Weights of a small GPT-style language model, trained from scratch on English Wikipedia: 6 heads of 128 (3 for keys and values), capped logits.
Each number is 128 + 24 x the weight over its row's rms, rounded and kept within 0 to 255. Layers, rows and columns count from 0. Numbers have three digits each. The size before them is the row's rms in percent of the matrix's.

# layer 5 MLP down (transposed), 2048x768, rms 0.0721, rows 1986-2047, columns 576-623
096:108138114105108163141120137125102106104152166128177168151172158144103094126159159115157129123156116102163119143150167168162126132139169156111143
100:144136152108154157129148103114150120106120164113094144134130147096151161140156094119113098142088145088127125143102125161137127156129162120148137
104:132091119115092141112140115113148163149124130107168152099106144165136096090139146151160139119124102119093099149096147109143124094124164134095133
098:101135097135131147123096162155166134091160146094113134125126072100149092113137164186112105195112181113183106123151094133134107144113120113131155
109:182110156142162070148122111130140100149111134140115107142126113174136136148160155104118099103115127127088110132131142129073145162115141107133139
098:121128117145137193171140145129114135140152154151141191119146124135100137073128155134168141094111159141121093140111105179087162151098154118127134
100:112129092109160131160136132110080158116109152113104123125168166114109155163099122110120112143089162145147109139165120145139104133159170134121118
100:125124119164080152115136129129180084137111126093103124164143186084123084092136172117160122144116165130112129133119123109174141137103162082168155
100:152136109134128126160135130126122125149114110118121174123127123140143101146150088167134156116118114119094124086181129148154097115107124127109128
102:111136123091124138135119085161134096096121116184136124120146123124091142108119117110149118093193139094114141155120107143144147094078144113130125
102:145132174121132157178146132127131129116138132121129108132109104138164160120081106153090126091132133135127121111138167140083140113098076126097117
100:150142102091140149161111085189137153118131139091143096131161151142097108195120083107104099147123132084139126120168108110124120117090100131161147
098:094146137175127096134132096121089142083093107142101093113156096091142123100109123137092155128116121110134100089096149135103098082131100110113156
094:139103156098155117116158118161152149126116147141115142142125116156097105160103100121161168137155163089089149104145135116122115100142107121167120
101:129072131157154142141169125135129133166131123091139122142123134165135138115155160128108127104104148126134123149110143089144093104135144164149107
107:152135155124130089131092175125108126157114125166127103121130113186130126117109142126141120124126098118137097144100124134116131163130126148087127
104:148103121136092152143120133126141119113117121092144096162115132119138171114087119102126137119107105137150144157162150073119134142159136140141145
102:185075101100109159162110151155162177118158069136127101154087155120099100145117100100142093164053087127124120116137139137107131123120089135116141
106:154113135134138064173132139143146144111117182071096103131110121150137165158096118152154145123140120161137103121105083119139189094119097155179145
093:118115145076143158112174143169081113110108139103151126131117136130081095124096118152167153136165116128130142117133149096115157145155071120169174
095:173116144142146112116104107111100139107136147125130118117116122097125138138090106101171109132103124131106097144112108138187082162106096105093113
101:188116105146118138175111128136109115133178135140119160105127127106125134116123107155151125145128144121130136104134134117127128114134151119179105
100:137126140148153146145159121119176130134156131118144133120137155131154111124123168160126087102132140081139163135091088096121111147112103128131075
102:124145166096158111138147121099105150076109165115167135139107144145151107106130103142162137143131130140116135083152148163148087151106101162130103
095:118143128154140107136108105152124126149113143150101160117104101109123156170085119170144117092137116138140153141135131166166115106145144133144166
099:149107138135097141150104161142118140095112165098108105107129114099122156167113131142128119111140161185170093121150119156143123129114092141097101
100:111140130123146095148120149079093090149125112107187083120148189094122155139124155101146125134164127169141143086162104154112125130158133139119134
097:078151173156125102114174109065139130118146120095143117145158109092172148171133106177154149115095133149073105112081132141084105108135138129116138
095:120129135099158129138108125143136108105153100139125135164116122088130102133131099152120106162113071123145144110120122166125101138131093106145146
098:140115143080123123122135108131134148124155113116161105129129117144121118147122118147146101184135105135124166180137131133131114141133167131133147
097:118093162114122097144137111152081147146159126126158129121141168103112154134156148094109152165129124135148150096164158147124141144129131135112101
105:113082120149113131084141149119141123128151120131169157137164112162090140126108138148151167137126129084128162160142089122117145152119087130129153
106:161203136103117115089149136130155106095105109122125103166152166127093141115144096120096128081104108104157097126136122167175115152126124121154133
101:107140116146121131134148162115091161064145113106103134174172172133128139107136116101142153123109131147108162106134147154126140130135141133148151
102:131121110105115133110112164155141150174107123130140106107129142173100153101105121105121099163103103127105133095117099106129155109120131122102083
103:119137132114118120113142121119208126133116112105103133181150144104121120132138165126139123121126105127117140149097124166155157135162105113153132
095:154119050163087142199133103100072129120102116147146142162114117099092191125083144096095126125123110178120119112153148144140123166130140165141135
104:162147156138124127139152147113104151169099117116110105095093129100154158124122114125179135127113137118118158106139124143125082130116146097104160
107:122139112124121116118129131093132137146142183152135092146153114135147123110118117125129101128128143159119147113097141113148151127147120121102107
093:137134117098102144083105140068103138144155178133156132113117067086121147123127160133163128126110073110142107110134133130121091145118125140098130
099:135162118109145138102132180119138134142159140122150099118147132112117180160145122150126115166149068133110153123123100132131139148150086119132131
092:106113129132108125141144161160117119098112142146115138133096119114132125155111144115093151107115089127104144097088154101145116180152153138117115
095:092092158104091116131120122133128140121111130125157126148125139126128176138156088105140132087101118093127118152132129096075105110153174112180084
098:139170089096115132145115109124110104155126126168152143159148150167131153140080134154141139142116124128151092160152111095149140156121103121123141
098:097140146142153102155100089116135121089146139138116135115107184147135136146184121106139169109130110127145131125151109168112145076092106113119132
099:121135119162126144154129135154168160078153119149109130093190095163112120125141131136120145169119143150099146138171103138068140120144109147146165
101:119110146168132139142159156098169102108099152133134135146131088122126133118141122149147110133137140126078105151101084116106124143114140117154104
102:145170114110109158127158158093100136144107155106115125097157119172153069121130134121116137154152144138122115136128179146128138107147170113143136
102:110122099133110157129138127158142108091123158134135083120114098108129109086129148073132123110121190133117150130147144120156098118108073117194135
094:145114115128095117147142176115126092133140122112115118092121116121152140127120147132109113109171095144119098107133168124157132096097151141088141
099:130146135126098105135141083178139121165125093126142160144137115135120120158149158103142131150120164073124155138130184142156103176150164111154135
099:132135151132114139132137130116081090121131139099114088140174125143148125126098143114117160209160102106100176149131126115111154164104119191115151
099:125146136159133150118159156135095124102061153106174141169147132162146170125102111140151147134141129117094146130113121123152142111106147142126149
102:119126117140149111112141135169159117157085126118181130113114111156115174153084107148122169111136101138174101104088122140155121119098137128155149
101:151106129133117164110116128117133121161119130139159133151122168111147097068129122080124127112134116114095150110102135112158138117136162110148111
096:107137138128122137179136155118119132111109135093108117137118090166123103146116130143155155163121129115154128112140139152135135130136072112123097
107:147116123132096084085080145152161139152121111117094135124112147107152085135142189151099156140134111139126108100100103153135148137086128105092105
104:132124161144156154138126119115132114101119179089097119135109142113113172136140139134096124137131162139090132116138111126172162130147088106113129
105:089160129117108151132113154097110122136114128144102108150148139136126125108089087121115131122110118132116143129088169126161116124139128138157108
102:123140121100101135163104146124122152105153154122122133097139098141136082087142115128097141151147114094172121135115130097128173061117120135151109
103:079109123121117115095174125128097131147140119121171119140102135111133115127150153173125111115074149117088142130121106071140127150142159148115116
101:149117114145111137154123135119126174152114138139090149097116133104117143125110095157131135152137079077122142112108167119100148145119078132134129
# layer 5 MLP gate, 2048x768, rms 0.0581, rows 1987-2047, columns 576-623
100:091112117119072126085128132143094146108182105173156105109101108074121136106144146106128111108196141156090095123095139110162127130111135136166122
099:107140121127148150128119159136097135104148130141122154173153125134093112127104101113103122076133131122120080110161134141158110137069120133124146
100:138115095123133087101122160120133118208073134083140148118109179112140118110150136167158174095095120104156105131099131129122084138140146129130148
104:115114110100118099149120077180149110088097140138126125124140158134169078128108109119109094124113150114095170139182119153119155117157149118123136
101:093161089123096164137147150125128137115111103134105093142136097118106113082130097072125114077129106131143147088118161109117139110114123113136143
099:132096147111086119189171138174111103160087141156140163121140142138167159172118101103118131108139117104106100156138106159132073143133093146163134
098:172132124097138132170144119129108116139114136067121132160129123115151142158139131125091133148117096149098106112124162118144187166143092123107155
096:159159105098159179106123169145147137120127113162145093125103154152146145071152078152144099165118155166182117135107151096176169143119160120143142
104:069168115123134167128160089092107142078126110124109114126154110160135141103060120110136152169109149162078143112107154114139110114141112150137144
106:142116128098128113138132106124126113185146156121098120161086111156163161121072114139143119110104101116144151184101142078088122118153108173111135
101:112155101136092122151138154071115103115135148129144146146130130141127155086144130158105132155105106140152162112143143117139120124147094125109129
101:118112138133128138102118167125163068152075128100154090102115087128123091151153155120109092117102173117101114104156106128174194132071106115146124
097:124141146137116103099150084122154136116148132110122057140142165161146108143124129140127149180153151108111159129138130095144130112152148097136135
100:142111117098117154164114103154126132102130124116147101123144116152116134169154160157106088114112157112102185129112110125097172128148119107144181
098:109204132125114088086145102133115116133158173091127135088143137153145122140150124126167100140109111117159111123153167150124120103125116149109138
099:103066142174135148130134093101141118159100111162094100124090134184157125159120153136096136153118140132132161096129083100130121111156090099157154
101:172134076118123112130124125083132133113122107130141131162141118142102113134115096124169108073094112139137123113130067124120134178083081134174112
105:109087137116142169094109101108075135113113143104073124140145128123124082119115150140191104127085163133121117115122115109105146115132147132117118
095:116115120146143113136078148088111167173132142140102143139121138152095134124172113142127092148121161166188136181132145125138140110124105145139079
100:075167133100125106108172127102153122169112153141155125150143128159123111095161136145119110129145124140146150113121126105102155072174119135118099
103:116152118111144146111111089088087132146139143096141123164111080128143134133134156157106136097122116090124141139161141144152090159166127146159110
097:129105152126139133123113118159101118133146124194133185096102117144109098134118179138118140130154118126151121119135115072145169134127124136120113
106:120116152075121102091186157147093133083076180173112116119117118115084142136121120146143121103113134125081136123105156099145173108094157124166116
089:146135138100130111134153141141137137121170141140137147150073162128148101099127094194133168121126127136116140121112168136095097118121070167132091
105:145135198129123104096139142131215098150177132107096131126160181136086150146128132124123137156118137162138109081164098171093109163120121102148126
098:126146150125140155132140120178110113115142157163174124150126116091138143130124128148182150112130149167108086125104093120172089127158132124148125
097:138132111090132136140091166115168104122129084078156124127130108131137128154084119154165096160127078116155148153115111118140152123105132116167125
099:090147126130174080092133099140108139073102157161112105092148120147106150141155125149093126128173113142150093124111130132145120148127132144090122
105:116116123090137130100133111119127149101121128200165122124137132121151124154156154132132116138177081204148127105113141152144122142144123120127144
096:093095107141132120124134151170158166129130124160103118153140092122087102152136153134111113123096170117135105113149100175153160173120133151139146
105:145142157184155138170102097135135103138121083129138163150098126129123112109090129167142134140077101158105127146123107147105136116118132108128135
107:137106117138140108132161125127113113135142116142156119149146142100120129135099124129097154091133120105125117108126131152126127135095156124114120
105:112128149174117125158129106083130084108106123143153141140098123113153140145164143124162101111160131154131136135122140149150140137095145133080154
103:116088111136124122105162121130113152150111114104109121121118151121150087131087140165142118175137154126122144096105113124111159117123129168152119
102:121127089116151118130129117121110107110131114124137117144158114149111126098104154144153109126125114141120124122183153106143098118125120119146160
099:161139147134080100084103114102151124136118101118111163121162124142117101095168086148156108148163124154111103104100124100123147129136112115094123
099:106122134099169121146144150138106130199146122106128129064130099089111125132100106136126126108115092126150117130114121161136161103156143180117112
103:120156149143133089132117127117174124171150105150114104138112160115185096147107109117111154154114124181181125100144189142162170145118107107139119
094:149134096073101146115090118107099142109133152145128067133108103160171146101168187139154146145161125094077106128118124122129079163095110122120115
102:122128107107133106122110105110132141106121142131161107102111121142104129150152113156093135134129141126150120139142125155093131131150077142146106
096:062131137086111124136132100153088129127126127124123135144130109100135140153129114138143107092131140129141081142109101089123161140153126109098112
091:144143098137118183093103170095169088164142148107198166110139162111079159096151086130139135151135141114132141152136119134184149131130094108139194
096:138131120136123120112123139120118115097100084121109124166118136132104110146149107146150124166149151126167103100120062149128090182120099134104152
100:140121165168106159136103117110151113137184148121138136097127158140122113081131103083162155142144063130131115126113105132163165097106127095109104
097:123108112147121112110106090189154151129091131149181127156126121122115111135122117172150083126146139137136124132113144101089131151075120162123170
101:148123117143174093138122153094179159103165156092126114128152129113132127139167151118122125114176141130090132139140116104099125116169145082115107
100:121172112146139134068103137081134156151130104112141104134128157146157130137148109151080135134125131115134149128142143145125140171145135134121117
100:100093137109101180127119096099123105095110142139099121136141109116100130131137137160126100115087112132154136146153135125120154158084124120121164
094:184149123107115109109138148129148102127113105131105139102104165162170133151144153132122110079122119111089126118130128129115170091125165109122154
092:116175106097153150135110100102102155155103120132106096132108122153147112069131142149109129132130111127139103149125111094125143146111128098120160
095:113144138130133152135163129108101144103069132137111098137118116163124137126129103129137080104114134178159154119098135169099155088128134144134126
100:135088150099112130138121107125120113119072095132155106140131120144136126125100118178147111157104130143127097093137141125120108124090135131135137
096:109130137170116136071134115146137128126141131137098119129141101172139136138115142088141127121127110174112108135162108158136123118085124113084150
103:130150108107101147125137132122145091103123119140092167118114127144149105113154117126110104141139125159168133092121124090129124131167138154112105
094:150128136105114066108091148118149132139125101146132129132141133164144118097165122132138157130124176142106154115131100109131143108170138085148142
105:137135116123097134076083136098161128105118113115120138129105091136137129176191175098137147128132136088141150146168135171124120190089169115136134
103:129082158123133179121154132127134154105152162137098134123095112145148123099159105112152148117121159141180135104108163112188130124079156113151112
106:108099086136167137132072102153128132114111097143143112103112109115122105110152141135126106142097116096148134167125139140101102146098133107100139
104:119165116095140118119142136134121143133094130185148115104122131101150114120132100138111123150140158122168076106130120157098151129129158123110118
105:133119142153139113129152113131109147118093107138129127101116136153120122162064097131180105107097141130151150127110135101126203167142150168134149
100:151113140159141139126106147090118143118083077155143137121146180115102104132148104121129145110102137084136151109108141136089124100104126106129149
# layer 5 MLP up, 2048x768, rms 0.0619, rows 1987-2047, columns 576-623
101:082153117131152112161101092119116139158127139110102158125158108105139137136149068107127149165111086110139107116127129101086132156081113103093137
097:130139121113065140127136098138090106101107145124126098132148127158096087095152136132105107119139133124093139102130150120140168148117134186141128
100:143142127113141126139130092153099101113092115152159117129098096100171118132136169092098104138153093122165131123155124091148134143114139134135094
103:117105108099125114155160149161079140110116100133127100115126147144134143168163103102129111117145122120140145159134140125116139139099105122113104
102:098158113180113126147093133115125096112127128118184150111134096083147089100126102094146088143059146135116111106129081105132148091129146136121133
100:180140095111115133149129130118127117104128119105174124141115154075123112145151166149132107117185151128151110109152118158136121127133105102125100
097:156180111096131141153112167118122110137150124126159144119138126136131074101150129140169121124104147112119152120143132144095126145133114132101116
102:112114146142167114122172131145129117142166119112106112143168108151113111107134176153107098099125135142125101173147170127122143072128120097196101
102:137120153101151153140134114105157120164159144133089124149129210087124112139168136159168081093185136151165128169146107138142138126141146171108104
100:177116185146068141127153120134110112109075070131072146090159155189125127113111127138134143142134149107125119127134139143107141127115121130075117
102:145163114144113150181120101140121099145128102129104127132101127138078142167137119115084156107139109149096145118111134103098159110111127096097125
103:160142102152146138115107099140135120125136138150106116077132156081151076145090160112121063133189138142123138187101104147131107114153145141158133
099:114117091149127112113136133145137147159156138119123163111112127131155117076110129135137120147106093148127129051141121113113092148117092105134129
104:155117142071081122176094127157136147135092115105140121129124139133112167144127128130097156134105125142130133158177123135179120120096156156121114
105:147114117115161103165136124109147117110161085143116132119119158141131108130119107110145136118126158157133101173105138172166136151137136119149157
099:169120149118135150120137133123107138170083078091167150149127103136131149128120124105115154126141124102147116106100070157109125104113130123163146
105:137158121089145153120164194123133121167108095105120095149126139127091110141146101144109139174091151147133127135088173100108116122161119138123111
110:110113137121141104156157137156122136115133140085108143099125090158106099112128135175129122143122118144125102148119147136132118133129164125166157
097:102134121132126126144127116118148108111111103131104124162102122099123124120178155100104112121096154122108102082112092141147129082132201113151086
100:074165177140087111120137114152130086128113171160134131130140086089150115157122142128095123130110140124119109149098175111115149136149105150099087
101:126119087110138138123156102141145143134115164145116109127152136155143184116077110131144150108085152109180110149130112115162135143078186110145129
097:079163138097130126085125090150188091139113156148130116148121101116136101137168102133104112102170152118145081126115120113151120136161105139156068
105:128104127124147127098139119136122146150094146134222178107148083158154101141072140121164139141161097142144122117137041132132129128129122171132124
098:143152129104122104128116124126140115096088127119103127119130123147093100170132168118170146140125133093096120099100164124123154142177132123105136
101:107130129116139140108123136109097099142130126127138095141103141107122142159125138098116148145130123176142137156085112120128159143138105115105110
100:083150092110116171138121151126146109128123112137144143171100129119139127173122132153154118179159125164142107078176097125165110102121118096164123
097:159145075121148082129169167207110129127103171116123126085116153114143146097135121157161149163149123150119073145167128100129110166150158069118118
097:144069167109182096123137162166094085133134110135110140160071141115158140142121099106162117166130123141137162111160137155101137131141122111118152
104:158136124112133153102127119144119177149186120192127162126119151117141143089129133150110118095085118136119123092140141106154128117106149099142122
095:137098145122085163182097134150116144143119130118140126162139123090130142146136145127112137136098110105157157125114151134103104118127156123125152
107:128163178108097165134074161130142177119144128121138091098155136092146181131122137111145128142141134136174145179128135119098130147109120119135127
101:126103147153127108126151129142151108122150135146149131196142146095120101113148087115103144071156165121115144112137120126128129132150139102112099
102:138170137100166095167093077148104139138146108092123129104147152107177134115126140116124122129110115137131129136117134111162128105093130139153140
098:146143111141108136154094143106134118133126136123162151121162117126103147160171126114126140131157102143131140098120123071128071112183140122120142
105:192082115134129150127173119130110115130158111077136159114136145143109130149124122077101172122160147145132100133121104119128151125161105097142148
097:160149159148104107131111115141140120125163106141084142113125111162138154130159111132118094154097109138175099120138122120145185194080094183079110
100:163131125142132128115178118136120141160113150155151125137154103116144086107129155142161155121122179107116126114144124113118118133144079127135154
101:082154126115108085119108127139139134144157143118117090185106140133167130146146117111090141163121159124136103090118136129142092102089142151119161
099:116116158105167105117147096104098117120127124116161150143140107153149168132109155161143133129167135110113127129119107145122101156071150095138119
101:125063133135144147125106124137107104118118113185158111107133141104155153126115095155169126134122139133130124082098107157150174116093145121061129
094:131093083165133138128115168083115138092133164141154114128138128134136144156130135127118114167133153145126095094148115126153175161142142135178118
098:116153098166126106170150135157147146158122162160110116120092128152176101100044149116104148100126135172145134137136154133154130177098090157088116
096:125164138152119133110085112106104108121134162183135113111147152128121133119144173125116091145118110133132107106072165114133160128079140145132121
097:113133132144152160136095160105142081096133105126104162109176127144129105136116116091174173092136155116127153144151110140138126100115120116120103
103:098176134153125160148152095119091121147109151142097118165102099120114157096139146138106140118144129108139117107214144130142133136111150146102099
101:149116142125130080119166128130135163099109137144146165103086103115143095118164139141099148141177125121109167138099157153109120152154117171143114
100:149126116101118097101074143138129142080113129097146103132125139108151093104113143128127141137143140145126123160147103132118119133152152109148127
103:071137159119123155060139144151146128136171098137135142110118133115093146110088159103131142091103122147127064092132127105136158112138153124111148
096:129133136162124130119128134165112139126110123124118118148149178141101153112138127153142096183116103116138119138120131169100130124122140128112179
092:142150144140134104104127123137142117057094084173177093142098133132108134112170124151101119133114120136110069110098120111185173085100122146147140
094:086134123153105132127110100152132164154149112194145115070097152127156124151096141134158093134088127103121144134110080055151155123180101116126154
098:148137093108123133123118138169090117101110134147142125172174135136115133107151115136091165101107093132106156123102183126182117138132147130160160
099:134168140162074151152136180138142119158177136137140099136159124128107105123129114144095114165151146105144156123129150117116145151148120106136145
103:082157120111077159132049123076152139119180126124137103117130103102108129158089094101109133127120126119137132152152121092134126110116109135120094
097:166080144143122133097118098137110135082147141096131112138132116173121115186102128141170157121143095131091106139111169128133112108111161120140135
112:110111109123107090070115116136161155129094111102111125126097136134129085154208116112129122148069129105185142165143155150122109128107158119140143
102:144150109109161125094128114119118144147118164096137112118121114141069081138097140170137125105114112136028087124159129139149155095147156140147167
105:170091089129175109085141143105155136127134142107126191157115158163161115086125054154129111127131145125117132113130114160136133109158160155144157
099:117133108095133155171136120113165138130118135159123122114152115161151106088078078158103126134114102148072130113170144092120185126128119155122106
108:141143137078097116147149140102136109157145127141151113141131118100115168071131115144152096130190137072141142131093128135091128112137103120138116
101:128139123115133126100144074084125094111103151089178147147114136093105138095121088138144141121154137143122133165094142121173140133116120147115141